Weights of a small GPT-style language model, trained from scratch on English Wikipedia: MLP 512 GELU.
Each number is 200 + 20 x the weight over the matrix's rms, rounded and kept within 0 to 999. Layers, rows and columns count from 0.

# up: layer 6 MLP up, 512x128, rms 0.073, rows 331-383, columns 0-63
# down: layer 6 MLP down (transposed), 512x128, rms 0.0571, rows 331-382, columns 0-63
up331,189,217,199,204,243,180,211,183,195,190,205,200,195,174,201,184,185,201,224,207,193,190,210,222,214,182,211,195,204,168,207,189,212,199,187,196,210,218,190,187,223,219,185,213,197,220,207,226,214,183,204,180,200,199,178,214,195,228,220,195,229,187,247,199
down331,190,238,204,182,198,209,186,183,207,215,183,196,206,215,192,221,214,195,193,203,232,231,200,190,202,228,164,192,200,191,192,203,206,212,232,211,193,203,211,215,209,196,223,171,196,194,198,179,171,225,223,212,195,187,196,174,185,217,202,179,191,216,165,198
up332,180,209,210,171,197,183,192,186,211,225,221,194,185,197,140,197,236,203,212,173,195,202,187,224,203,187,184,204,193,155,175,173,207,172,168,183,207,190,192,219,232,214,221,225,243,216,210,201,195,228,212,133,139,199,201,228,158,228,196,235,171,234,256,227
down332,174,184,207,212,214,184,239,254,212,225,231,211,191,175,204,208,200,187,204,206,202,224,207,224,181,186,193,194,215,227,183,234,188,228,209,236,184,216,161,193,222,233,175,193,186,147,191,169,176,195,203,214,195,212,209,211,218,157,213,161,261,235,178,184
up333,189,164,204,214,214,195,243,216,166,200,236,208,205,190,189,156,212,201,212,214,183,206,216,187,197,202,194,188,214,198,173,149,186,188,209,169,199,204,181,176,221,200,245,213,192,170,226,198,228,213,192,194,202,203,210,178,217,201,199,175,201,211,185,200
down333,186,150,215,230,178,203,206,196,181,211,206,217,190,234,189,203,187,193,196,174,194,226,187,212,199,178,226,171,221,176,191,207,180,193,213,207,228,199,199,196,189,236,206,205,187,194,220,198,166,259,217,202,218,188,188,150,198,217,193,188,162,248,216,223
up334,179,205,169,255,225,173,209,218,198,189,178,234,177,198,160,169,229,194,195,220,171,210,178,214,223,228,198,179,171,181,255,207,213,198,186,182,171,174,189,194,168,214,209,197,255,204,219,182,224,208,197,226,185,232,197,227,208,187,193,215,173,198,199,196
down334,197,194,199,176,169,191,223,179,192,180,200,156,181,194,209,206,195,182,214,178,238,169,204,207,249,181,163,185,216,203,173,211,225,206,187,210,212,207,195,215,236,199,190,225,202,220,205,199,211,199,208,192,183,167,193,228,173,207,207,192,189,192,243,182
up335,182,190,199,182,184,183,235,214,164,184,211,190,222,215,193,212,247,172,219,190,187,210,215,219,216,197,209,198,187,212,226,202,233,175,170,185,211,168,173,209,187,179,203,211,214,197,225,227,185,183,196,210,179,197,193,220,206,209,182,198,179,187,233,228
down335,188,216,208,220,208,197,197,202,193,210,185,189,209,205,247,217,176,166,195,214,224,189,213,206,190,202,183,200,188,201,206,186,187,191,193,204,192,224,216,242,200,192,210,183,199,188,189,159,200,198,229,212,199,194,219,161,211,206,199,233,236,205,172,226
up336,198,205,212,182,217,197,195,164,219,213,199,185,186,224,217,223,227,201,190,232,188,216,200,201,222,197,182,212,241,204,175,214,189,213,194,199,167,187,180,199,248,191,211,239,200,239,227,192,175,182,219,230,209,244,211,203,197,206,196,211,195,198,184,188
down336,208,197,183,211,216,190,150,233,214,186,235,190,183,211,202,208,202,187,206,206,191,197,175,190,222,230,194,194,205,202,242,179,220,208,198,226,210,187,214,193,172,219,196,216,168,205,198,199,240,213,183,181,184,165,227,214,204,181,218,202,218,194,168,209
up337,199,199,209,228,236,172,238,153,165,199,196,209,224,222,200,182,185,189,186,188,207,210,174,209,185,206,212,180,171,168,203,217,202,205,237,198,193,216,194,185,209,204,204,173,188,214,237,201,200,268,178,211,169,219,204,188,194,204,227,221,168,206,221,198
down337,223,145,194,211,194,196,175,210,181,200,200,210,181,207,228,218,168,198,164,231,229,170,214,233,196,167,197,231,180,183,210,214,194,195,199,166,216,215,218,221,178,215,181,187,219,201,228,190,193,207,212,192,171,173,206,229,178,204,202,166,172,187,218,218
up338,205,197,227,223,206,202,208,170,195,168,165,212,229,199,190,184,189,200,196,189,207,168,196,204,243,231,202,170,181,198,190,223,223,173,164,201,207,177,190,200,189,198,254,182,227,235,194,201,260,197,205,229,209,216,198,200,231,218,251,190,195,196,189,215
down338,205,224,207,210,174,230,208,193,189,217,220,185,182,173,232,194,191,195,212,194,194,249,211,197,194,215,200,208,187,208,209,203,216,201,204,207,230,183,211,195,206,207,184,204,200,173,200,209,197,176,203,202,185,203,179,180,200,192,174,206,199,190,154,194
up339,200,178,161,236,199,209,202,218,189,223,217,223,249,184,190,212,201,219,223,214,218,184,168,159,176,238,189,192,205,176,189,172,207,177,177,188,204,197,201,194,235,232,185,198,224,202,184,205,234,204,171,179,200,190,179,210,203,225,197,219,205,202,224,214
down339,160,215,167,167,155,199,215,187,216,170,214,161,171,211,200,219,204,193,182,203,176,210,240,184,204,187,206,179,218,225,210,197,207,198,213,225,177,202,201,209,194,208,229,202,218,215,211,206,201,205,199,203,192,200,235,186,194,171,207,222,212,193,166,200
up340,161,181,220,221,213,185,223,226,186,220,229,192,177,180,172,195,235,219,203,186,203,186,175,221,209,193,181,184,188,171,192,167,198,165,191,187,241,167,177,239,212,218,208,181,190,188,183,191,209,191,219,204,193,200,192,202,221,228,210,168,198,223,205,194
down340,210,191,193,199,180,217,200,193,201,178,195,215,182,213,220,186,226,180,218,188,159,193,178,170,210,170,183,216,226,178,211,189,242,226,215,200,213,202,218,196,190,209,184,232,228,171,179,213,179,209,219,199,192,194,216,229,173,191,238,182,226,176,225,212
up341,188,188,186,185,246,198,204,185,202,204,168,216,219,200,180,161,206,189,216,176,218,213,191,218,196,179,179,196,199,183,218,199,192,203,216,211,215,186,186,210,201,203,196,179,206,222,187,219,224,191,234,160,188,196,230,252,213,201,191,216,188,212,221,206
down341,222,177,193,250,217,193,195,185,215,202,183,173,194,188,252,216,178,206,215,172,182,185,216,214,213,195,220,225,209,188,186,178,242,218,222,217,194,162,191,162,164,216,176,214,194,174,185,177,223,204,214,231,210,209,173,217,198,166,179,171,198,210,206,178
up342,190,189,212,203,238,230,219,189,213,210,231,228,234,195,189,210,207,190,191,145,174,191,169,171,216,197,202,204,199,154,200,204,239,221,167,219,226,186,225,205,231,183,240,209,195,226,219,205,226,169,235,191,205,213,175,179,212,212,187,207,200,226,218,204
down342,212,173,218,217,206,220,189,198,234,160,224,153,211,195,223,202,198,205,212,172,194,205,213,205,204,183,181,186,222,172,205,212,214,200,204,220,201,187,211,205,216,222,180,168,218,190,216,221,197,173,169,189,199,162,218,186,154,215,205,178,204,172,220,185
up343,199,194,231,235,248,177,189,210,192,196,231,203,192,190,171,202,194,195,188,202,201,185,196,191,198,200,193,179,181,208,223,192,182,214,219,161,161,193,204,213,247,232,199,179,222,240,224,227,202,201,207,204,197,196,209,194,192,220,236,213,215,199,190,177
down343,178,187,180,188,212,173,221,160,176,233,192,167,204,174,156,214,198,175,180,211,225,186,172,233,203,172,204,224,210,187,177,227,214,204,181,236,231,186,234,180,194,197,192,228,230,170,197,189,226,219,182,213,176,218,182,223,223,187,237,227,218,187,217,195
up344,167,215,215,219,216,198,217,174,208,195,180,176,215,185,179,229,187,187,212,191,184,218,198,177,213,219,204,197,207,188,199,197,228,202,186,206,216,194,182,207,202,204,166,210,198,181,209,221,191,199,197,203,185,205,156,194,221,201,187,223,190,183,212,192
down344,224,247,190,193,166,174,196,230,177,215,207,206,175,218,199,227,230,211,189,226,222,179,194,213,194,194,185,238,175,196,204,190,174,183,190,218,187,202,195,184,181,188,232,189,198,204,171,180,194,198,200,200,237,184,193,197,224,203,207,174,214,221,197,184
up345,228,193,202,192,180,225,210,199,200,241,186,193,191,201,206,202,205,215,167,206,206,183,206,163,176,196,227,204,205,196,196,169,219,184,186,215,210,142,189,207,219,200,212,204,217,207,247,186,238,197,200,216,191,228,184,177,192,201,200,192,209,235,173,202
down345,193,166,194,179,259,203,192,179,203,212,202,206,196,231,169,174,228,184,194,219,183,211,199,208,194,165,177,221,148,210,177,219,192,202,197,211,229,225,183,180,197,212,229,207,206,193,150,193,177,216,231,223,237,183,219,215,220,214,162,208,201,220,178,216
up346,176,221,218,200,174,200,189,195,204,221,199,189,216,187,183,201,198,216,180,213,185,205,179,196,181,207,194,188,209,176,170,234,198,161,191,186,223,179,192,228,212,172,186,187,180,225,243,198,170,224,196,180,219,226,175,240,203,229,206,215,205,172,182,206
down346,175,264,217,193,214,220,206,234,197,228,186,224,165,188,196,186,226,168,221,212,184,183,221,214,223,195,190,226,210,222,224,212,217,198,211,180,190,195,201,211,190,190,225,206,207,160,191,220,183,197,180,230,195,203,185,210,215,203,211,214,236,215,155,250
up347,195,195,217,201,238,211,212,183,186,200,215,218,211,193,182,204,183,193,166,201,194,202,198,165,205,197,195,201,185,221,197,159,201,227,207,217,183,158,212,172,203,223,200,179,200,213,183,243,257,229,209,200,183,214,187,224,211,223,190,183,187,190,206,187
down347,205,186,218,212,197,211,222,199,215,207,197,186,193,169,183,207,208,169,200,198,201,206,212,217,192,234,177,203,215,198,223,211,181,190,206,190,171,189,199,246,201,179,207,184,193,210,228,198,184,179,195,200,162,184,198,185,233,202,211,200,223,189,193,171
up348,203,193,183,171,239,188,188,166,178,225,199,175,197,234,120,225,219,194,134,209,167,206,190,204,197,184,178,184,186,195,170,261,201,174,191,197,152,182,208,183,184,200,197,211,195,228,199,231,185,214,186,185,192,249,211,219,166,201,229,213,221,198,187,232
down348,186,200,232,203,204,212,168,202,217,195,207,251,201,182,196,211,229,224,169,228,230,203,218,211,198,187,234,188,233,199,212,196,181,178,197,228,178,207,175,214,199,224,190,212,218,243,187,202,175,181,203,228,229,209,198,197,227,182,241,227,176,220,219,174
up349,180,179,231,225,231,200,201,197,174,180,191,202,222,230,192,215,172,213,199,229,228,214,201,201,231,189,180,179,241,195,183,270,222,216,187,186,187,189,192,205,186,188,212,223,185,191,199,208,182,214,192,185,172,227,192,238,213,202,213,232,209,228,205,212
down349,194,173,192,156,154,236,180,188,204,210,182,191,225,166,215,201,199,188,201,187,210,187,213,192,188,195,233,237,201,201,232,189,221,199,179,216,187,194,198,178,207,176,196,180,208,189,196,218,190,225,203,188,203,205,243,204,211,170,188,181,174,227,172,192
up350,186,217,216,230,213,181,242,205,197,229,208,203,174,216,203,215,212,179,196,183,165,212,186,192,224,219,171,195,175,218,213,182,202,177,190,189,179,209,177,219,211,208,204,171,175,203,224,184,201,201,208,229,225,221,198,233,232,214,215,228,193,251,211,206
down350,220,216,185,222,165,187,189,166,232,197,195,156,227,198,194,250,188,210,229,187,198,217,162,254,183,198,215,188,205,194,222,190,177,202,176,201,205,185,222,219,184,186,200,199,200,210,174,202,232,184,234,200,188,192,187,195,216,194,168,171,208,183,188,209
up351,141,187,223,178,200,181,220,193,216,171,256,186,197,248,208,208,213,226,178,192,191,177,160,180,199,198,197,190,224,203,180,218,210,185,174,206,195,201,157,192,183,209,178,227,210,234,205,196,241,194,189,223,192,195,224,205,208,211,218,234,214,216,186,192
down351,201,190,179,177,212,241,204,201,197,201,228,167,223,193,203,217,211,163,179,210,173,199,139,194,203,190,200,174,185,180,220,208,219,192,158,175,210,233,181,192,233,209,201,207,198,169,194,168,167,202,190,202,190,205,193,194,225,203,200,202,221,202,189,210
up352,186,164,189,200,228,201,217,215,224,182,221,240,170,211,201,202,206,210,160,213,204,185,183,202,215,235,209,165,202,190,255,193,222,184,226,210,196,160,193,178,195,181,189,213,187,190,206,217,174,190,166,217,199,212,199,201,240,208,212,198,200,213,177,176
down352,181,161,207,192,157,160,184,193,187,205,182,171,194,215,203,225,233,165,204,202,166,183,198,180,209,221,174,192,191,191,177,215,209,175,187,213,221,175,212,226,214,222,195,207,223,208,198,188,202,197,217,225,168,155,232,188,185,175,234,215,211,207,237,217
up353,195,193,230,199,229,213,206,204,213,225,183,211,223,226,199,181,216,157,203,193,178,184,219,196,200,196,193,239,194,199,161,215,195,224,212,184,184,225,191,199,201,197,214,219,230,187,200,185,168,212,224,185,203,183,180,224,193,190,199,210,228,222,220,197
down353,168,166,203,177,202,222,185,178,223,200,195,191,203,164,148,225,180,179,209,168,167,183,219,202,173,187,220,203,193,171,228,207,215,211,200,214,203,217,201,189,207,226,224,181,207,253,223,228,260,214,183,215,156,195,236,191,184,211,205,184,240,223,192,194
up354,205,182,180,159,204,223,183,209,212,195,242,204,211,223,188,199,213,200,172,198,155,178,213,186,190,201,213,170,177,179,165,248,207,184,180,176,198,172,209,224,194,181,216,194,256,208,229,217,166,228,185,157,210,213,196,184,195,203,240,217,229,211,223,181
down354,198,205,233,182,172,176,242,213,193,251,185,185,138,194,223,253,207,221,206,214,174,202,208,200,175,168,140,234,232,206,195,197,176,224,198,219,201,170,216,220,231,166,158,194,193,174,167,203,170,204,153,212,206,199,195,217,171,224,194,165,170,205,173,202
up355,177,203,213,214,216,179,209,227,165,189,192,197,206,213,210,209,207,198,184,178,220,194,183,199,213,161,175,191,213,188,170,187,190,174,186,195,202,198,199,214,205,202,228,217,214,195,197,213,185,222,170,178,206,186,191,205,216,208,193,243,204,206,217,230
down355,227,240,171,218,209,192,168,188,213,158,199,201,173,216,196,174,223,193,216,227,216,234,201,208,193,219,200,235,215,182,185,206,211,184,229,187,214,223,202,206,194,154,199,210,192,206,210,168,215,188,208,184,202,196,177,195,207,212,178,171,197,211,215,184
up356,180,189,176,200,207,211,215,197,207,235,178,224,235,206,192,195,189,156,183,191,193,215,194,175,234,202,196,194,183,209,249,216,236,190,197,191,213,188,161,225,213,226,264,238,186,230,195,224,214,211,204,210,195,242,179,196,224,205,200,176,217,189,197,190
down356,234,226,217,161,216,256,227,185,198,193,209,186,148,200,217,215,191,223,196,216,203,222,168,190,229,196,201,195,211,220,221,164,217,204,174,216,168,224,179,214,161,203,198,225,228,192,186,197,207,185,222,183,159,189,187,171,203,190,197,193,235,183,176,216
up357,154,194,190,219,192,208,203,186,184,203,197,239,214,227,200,167,222,198,196,213,225,208,191,192,212,213,187,165,204,189,205,199,183,178,208,181,185,236,213,204,243,237,260,197,215,224,193,241,226,214,185,157,156,205,225,219,218,192,210,164,216,188,229,190
down357,199,230,164,218,208,172,187,220,203,225,213,220,159,213,189,182,191,186,193,207,192,166,201,200,200,167,175,208,232,216,204,159,216,234,208,184,209,193,189,189,190,210,194,170,160,222,208,182,228,204,178,220,239,204,197,204,192,181,200,195,207,204,199,176
up358,214,192,214,220,227,211,238,215,204,205,234,207,199,233,176,178,184,195,209,200,196,211,180,197,226,185,170,182,196,151,216,230,207,168,182,223,201,210,196,205,178,192,215,203,199,199,177,196,195,238,237,188,211,197,159,196,238,189,205,178,198,214,186,196
down358,202,171,193,194,195,168,200,184,213,163,185,213,191,195,195,213,164,207,192,240,232,228,218,230,174,196,174,189,201,209,208,200,143,212,220,203,211,191,224,187,232,225,194,193,208,192,190,188,213,187,215,200,202,172,229,182,216,184,214,207,222,209,182,194
up359,215,211,205,174,211,198,190,208,189,189,246,153,205,181,175,202,218,193,193,215,216,204,220,175,189,194,161,213,161,162,194,232,192,180,188,211,202,202,187,179,232,203,199,211,227,221,205,202,231,212,171,190,202,217,175,238,194,223,265,200,230,188,206,180
down359,179,222,199,193,197,189,212,196,199,231,172,196,194,212,212,200,213,224,217,162,216,175,211,203,208,202,180,161,195,195,196,179,204,193,225,228,185,192,207,220,217,197,240,194,206,203,201,224,214,189,188,213,178,209,185,134,189,226,180,183,173,208,207,243
up360,230,175,169,237,205,217,222,203,189,205,226,206,227,210,196,189,172,187,205,201,201,208,187,184,165,219,181,224,198,174,230,207,190,208,189,215,172,204,182,213,186,180,217,184,185,192,229,200,193,221,163,194,208,217,209,195,207,173,205,188,182,187,236,178
down360,209,174,194,197,183,225,152,196,219,205,194,223,191,223,227,199,191,198,192,208,192,223,181,222,189,150,208,191,199,222,229,197,204,187,232,191,215,206,200,193,211,234,194,209,196,197,207,217,169,193,224,211,227,189,197,190,214,191,166,199,209,222,198,156
up361,180,192,170,219,214,188,239,179,193,213,228,203,212,256,178,206,153,221,222,175,221,187,189,192,198,228,199,198,174,187,200,194,194,155,191,207,210,215,212,199,192,196,230,195,211,233,198,191,205,203,234,220,204,192,181,165,218,208,206,186,230,219,180,185
down361,192,157,223,178,204,173,210,196,214,213,232,174,175,194,201,213,238,180,195,237,218,175,223,226,203,248,228,189,195,173,165,232,230,191,212,180,216,179,188,215,177,182,197,213,202,199,177,205,217,212,218,171,180,189,214,193,171,210,186,182,210,187,194,223
up362,193,205,153,208,212,152,200,180,185,193,198,222,206,219,182,194,196,216,173,156,162,213,193,201,219,198,221,202,190,179,177,203,214,213,209,195,187,161,212,159,184,191,232,193,211,188,220,214,181,188,220,192,198,195,187,228,218,209,242,209,192,211,192,186
down362,212,192,199,193,206,202,238,180,195,205,162,191,200,191,215,204,210,226,177,245,203,183,220,167,148,194,194,204,211,215,209,227,206,188,161,222,197,185,187,217,189,236,182,193,208,191,203,202,219,214,176,191,175,207,223,212,185,181,218,193,188,154,199,222
up363,229,142,150,199,199,184,197,202,193,235,188,194,193,205,188,163,237,194,185,219,175,203,198,165,257,195,188,204,189,221,186,190,224,212,209,194,176,169,205,184,219,244,186,216,188,188,191,179,202,203,228,206,165,192,185,239,157,197,225,211,160,207,209,187
down363,181,235,163,188,244,227,199,213,205,172,216,213,187,160,185,218,206,205,231,202,196,218,235,241,209,200,170,242,202,190,200,194,192,193,195,213,211,256,201,199,203,165,180,202,213,228,156,211,238,233,188,201,197,217,208,206,182,216,203,177,185,189,213,206
up364,209,208,200,222,210,199,211,215,189,264,229,227,170,184,193,224,194,195,171,195,196,201,186,184,206,183,183,201,184,151,222,178,231,167,179,216,202,181,171,194,199,213,196,225,208,216,187,174,187,215,200,208,187,185,159,237,233,208,185,202,173,202,182,203
down364,195,191,204,181,198,179,227,194,188,194,194,213,183,212,165,197,251,240,223,201,191,245,181,204,215,202,214,180,221,212,188,178,212,197,222,232,189,187,227,176,197,183,208,180,209,197,204,217,227,183,174,160,213,210,192,155,165,222,197,177,235,209,241,176
up365,193,192,210,211,245,204,197,186,182,238,218,183,202,200,204,228,199,212,198,227,221,204,209,189,232,239,169,207,170,216,157,176,201,174,203,195,216,165,205,172,169,173,221,224,225,212,201,226,184,221,181,196,183,224,198,223,179,202,210,239,189,215,214,232
down365,218,222,178,211,195,221,246,241,217,204,178,230,201,190,213,206,225,190,187,197,204,191,195,220,153,142,191,186,225,183,244,189,161,205,228,204,210,178,198,211,219,159,205,214,177,204,217,227,192,199,199,223,178,191,198,198,223,201,167,166,176,184,208,183
up366,183,185,185,217,222,225,190,142,166,192,193,181,222,210,182,201,202,184,206,197,207,183,176,225,215,163,179,218,179,224,239,225,169,215,198,194,204,217,161,204,226,170,196,186,204,263,224,195,171,205,191,209,216,237,213,238,198,174,207,221,179,191,210,202
down366,169,208,179,192,198,168,199,229,220,187,179,218,223,191,221,189,220,200,208,221,213,239,202,197,193,190,238,215,187,190,207,218,208,189,232,208,224,197,198,185,189,229,192,195,247,160,216,214,204,194,202,221,245,189,224,178,232,217,198,178,194,189,226,200
up367,155,200,160,233,206,195,206,194,195,206,212,201,189,185,182,183,233,160,215,180,175,194,197,178,212,184,172,207,211,205,200,215,162,156,236,192,218,195,197,224,192,207,224,174,193,242,202,187,197,223,207,186,207,191,193,192,219,199,192,203,217,212,206,237
down367,219,204,183,200,214,235,214,218,190,197,214,185,207,190,213,220,211,201,201,175,203,208,229,197,197,208,235,207,177,217,216,176,204,206,185,226,184,160,191,211,166,201,207,190,201,180,189,209,217,170,203,200,194,210,225,200,199,191,228,184,188,182,217,196
up368,200,183,224,243,205,213,230,184,171,177,206,207,202,186,223,195,173,197,221,190,177,202,185,191,199,223,187,185,220,173,187,214,226,169,169,209,187,205,196,210,226,183,227,225,221,219,211,199,176,221,191,160,206,201,183,226,195,207,200,217,197,188,231,205
down368,208,198,156,151,178,195,189,206,202,189,176,181,193,221,220,164,194,203,207,225,205,228,190,196,176,191,190,216,190,199,238,170,198,198,209,204,202,201,208,193,204,199,188,193,204,201,193,195,227,215,212,187,207,255,198,238,211,167,210,178,213,214,223,197
up369,175,209,215,259,196,198,173,222,172,178,201,180,191,188,156,199,192,222,213,204,180,190,222,208,178,187,152,203,202,205,206,197,192,187,176,206,183,175,186,242,190,180,222,221,206,204,252,231,228,211,204,182,206,238,177,202,224,198,178,181,193,220,204,201
down369,216,216,218,191,188,185,191,193,194,202,188,203,235,186,213,200,195,213,195,185,228,169,178,213,236,212,222,216,203,195,169,233,210,205,212,197,235,235,190,181,185,183,190,196,211,215,180,225,185,181,201,211,196,159,208,193,197,176,242,195,185,211,216,182
up370,194,212,201,190,211,199,218,191,158,193,205,195,214,188,162,209,208,185,192,178,238,181,189,181,231,164,204,194,222,196,219,197,227,210,222,225,172,204,188,210,223,218,173,228,207,230,182,185,184,203,184,197,171,199,195,268,215,169,192,183,203,201,225,178
down370,193,179,199,185,224,205,185,203,180,229,238,223,211,162,202,202,186,217,197,188,161,188,212,222,205,212,188,192,174,203,214,215,220,164,214,179,238,183,163,182,211,208,228,202,222,206,198,198,255,189,231,223,181,179,224,172,181,189,200,204,178,183,212,192
up371,182,210,204,254,194,203,207,192,221,221,190,198,234,203,238,213,176,185,211,193,191,193,182,208,229,188,178,187,228,180,206,204,225,211,192,207,179,195,181,197,220,200,187,202,237,240,257,214,219,238,186,174,190,165,163,182,232,174,202,199,189,189,178,183
down371,175,226,187,195,213,193,231,182,195,178,228,201,168,195,171,206,212,190,202,208,211,174,225,239,186,214,198,157,184,184,137,184,177,174,202,212,221,223,226,195,199,202,200,214,167,175,183,203,161,198,221,198,208,204,203,211,174,203,208,192,199,216,155,229
up372,204,211,167,179,210,201,206,205,215,223,211,174,215,230,180,188,249,169,199,171,184,186,208,216,223,225,205,185,220,176,190,232,191,193,201,226,198,211,178,222,222,190,223,218,197,199,217,185,206,225,242,215,197,181,148,207,199,203,186,209,168,237,212,230
down372,187,181,177,220,228,167,233,203,169,200,163,202,177,184,194,243,229,207,204,184,177,214,161,183,185,150,206,202,225,234,197,187,186,217,218,187,201,173,220,177,210,191,161,182,234,223,226,206,213,195,183,208,159,208,206,213,208,214,231,192,194,190,227,198
up373,179,183,204,177,187,203,222,212,233,181,191,222,200,244,217,197,207,197,201,159,198,247,184,194,203,185,215,177,190,184,211,184,238,194,190,212,185,186,203,175,198,169,167,191,191,224,218,189,199,201,185,180,196,242,202,219,164,229,214,226,146,202,224,206
down373,198,171,175,213,222,240,226,208,209,193,176,182,180,240,203,220,185,182,159,196,186,179,205,196,194,197,210,192,171,199,184,215,179,168,213,210,226,165,193,210,192,218,190,203,213,176,203,205,201,197,219,214,196,191,216,179,208,180,205,210,258,197,213,193
up374,194,199,166,224,184,175,226,244,211,218,188,197,198,205,178,201,188,210,216,210,190,138,172,232,168,190,155,202,218,166,201,169,204,210,191,191,195,176,214,208,237,179,200,202,189,207,230,212,206,241,206,161,165,215,180,221,204,222,208,208,216,210,207,180
down374,224,195,185,176,224,228,220,213,174,172,220,219,207,233,196,182,169,192,194,168,209,185,189,161,198,201,203,190,214,191,205,212,179,206,211,212,178,226,183,216,219,227,211,178,231,199,183,218,155,159,195,220,251,179,210,190,211,231,175,223,205,198,264,189
up375,223,220,190,200,198,180,185,179,210,234,222,193,191,195,190,200,184,194,172,195,182,196,208,189,179,194,228,207,225,181,193,198,214,204,203,229,157,204,224,221,184,202,209,220,218,233,215,207,212,226,238,247,210,191,191,249,182,216,158,215,180,201,174,222
down375,157,202,195,180,181,234,250,216,205,215,198,239,191,207,194,195,200,204,197,211,199,176,205,229,201,220,201,199,174,204,170,209,208,198,188,186,214,196,186,173,234,194,224,209,186,185,182,211,202,173,159,167,174,192,182,204,219,184,222,174,182,212,209,169
up376,167,197,205,196,173,193,199,182,166,191,185,227,212,196,182,199,196,216,198,192,204,188,199,205,200,196,170,213,209,189,207,178,193,226,190,216,200,217,181,218,214,213,198,184,202,247,229,219,208,218,240,157,218,192,162,207,190,223,232,186,185,202,208,222
down376,220,176,196,185,208,207,204,200,193,192,220,172,196,222,207,203,186,191,212,215,192,230,207,220,180,128,268,215,219,210,229,226,192,170,217,172,210,179,209,200,212,193,188,194,173,226,162,192,205,184,195,189,174,203,214,208,197,182,171,193,246,209,177,152
up377,150,182,178,187,218,197,220,181,213,164,178,184,209,211,198,218,201,192,210,194,210,226,192,214,196,227,217,163,179,200,189,185,191,210,210,202,194,171,166,228,213,224,225,188,195,227,223,182,197,212,215,229,168,233,186,201,244,211,201,181,214,228,194,165
down377,230,196,143,183,195,188,209,222,211,217,186,198,188,179,186,210,198,203,241,173,192,196,200,188,213,177,189,184,231,191,204,227,227,207,197,254,209,215,218,186,209,201,212,209,205,203,195,222,165,164,204,181,190,205,197,207,176,206,211,210,216,169,219,196
up378,207,198,180,216,210,188,206,166,196,236,189,201,209,209,182,194,231,202,211,197,248,191,209,209,169,185,179,184,195,169,254,206,212,194,196,203,166,214,178,205,178,177,165,178,192,195,237,250,225,194,192,230,204,206,196,217,173,222,172,209,197,193,213,176
down378,241,207,198,207,196,190,238,199,171,179,219,217,185,172,186,224,199,173,186,236,159,215,238,219,204,227,174,200,206,218,187,192,210,195,190,183,195,209,201,206,186,208,186,194,238,198,182,161,182,194,245,201,196,178,210,216,231,184,202,191,191,216,212,194
up379,207,174,208,195,181,174,231,164,219,200,216,174,224,206,203,192,188,204,176,203,201,157,195,197,192,209,169,207,207,178,221,182,203,205,213,159,183,225,221,225,177,172,200,198,201,208,172,200,205,227,200,166,202,212,211,225,219,195,204,197,196,206,213,234
down379,194,228,199,196,193,215,158,191,199,214,198,211,189,195,204,212,202,205,225,210,143,219,194,209,193,224,196,196,200,215,190,211,186,197,196,212,189,200,178,199,208,188,189,213,202,174,183,172,187,213,243,224,240,208,186,174,176,226,171,229,208,201,167,175
up380,182,176,236,224,208,164,260,194,192,206,226,183,209,209,192,208,205,205,202,202,208,200,223,212,225,164,198,230,146,215,171,204,181,201,173,188,209,154,209,242,220,185,204,229,219,221,208,168,216,207,185,202,184,211,193,217,189,193,189,177,195,222,203,201
down380,212,189,198,201,209,177,170,177,195,183,257,214,228,218,185,192,177,215,205,204,192,218,185,173,195,187,195,224,191,210,204,192,198,222,203,175,188,198,241,209,191,195,236,193,196,200,218,211,176,199,190,167,215,188,220,181,187,211,217,174,200,188,185,191
up381,218,182,177,237,219,173,195,218,202,213,197,233,201,185,213,195,181,182,180,232,156,183,169,195,203,189,222,208,171,199,178,198,190,230,247,209,200,198,187,200,198,153,203,204,179,191,199,201,167,191,203,191,191,187,171,183,211,201,211,201,182,231,182,185
down381,191,232,201,194,201,211,246,243,210,172,194,200,212,203,235,231,178,208,189,196,211,179,199,186,227,206,181,193,229,196,176,205,207,169,191,182,201,193,212,205,195,213,202,201,187,177,229,167,228,194,238,222,185,227,198,194,163,183,189,195,215,203,215,175
up382,192,200,221,176,202,172,182,230,162,174,210,208,208,221,180,182,212,245,188,183,206,189,200,153,207,211,193,215,192,213,210,184,197,204,232,224,219,179,167,154,205,212,182,205,216,220,202,195,205,204,201,190,205,234,184,193,184,225,200,232,213,200,202,185
down382,208,197,181,234,194,213,210,185,198,197,185,150,193,193,238,199,225,213,233,191,207,200,180,224,214,196,170,195,187,162,173,165,212,209,196,209,172,195,228,225,223,201,217,210,196,204,206,191,190,200,202,245,183,176,181,219,180,188,213,201,180,208,198,195
up383,183,168,205,220,207,189,214,157,183,225,213,179,247,195,210,197,154,184,206,199,239,154,164,219,199,227,200,203,192,178,203,177,218,184,224,195,172,166,167,178,231,234,201,214,212,191,190,226,183,209,200,233,157,204,198,183,212,201,198,185,193,202,183,195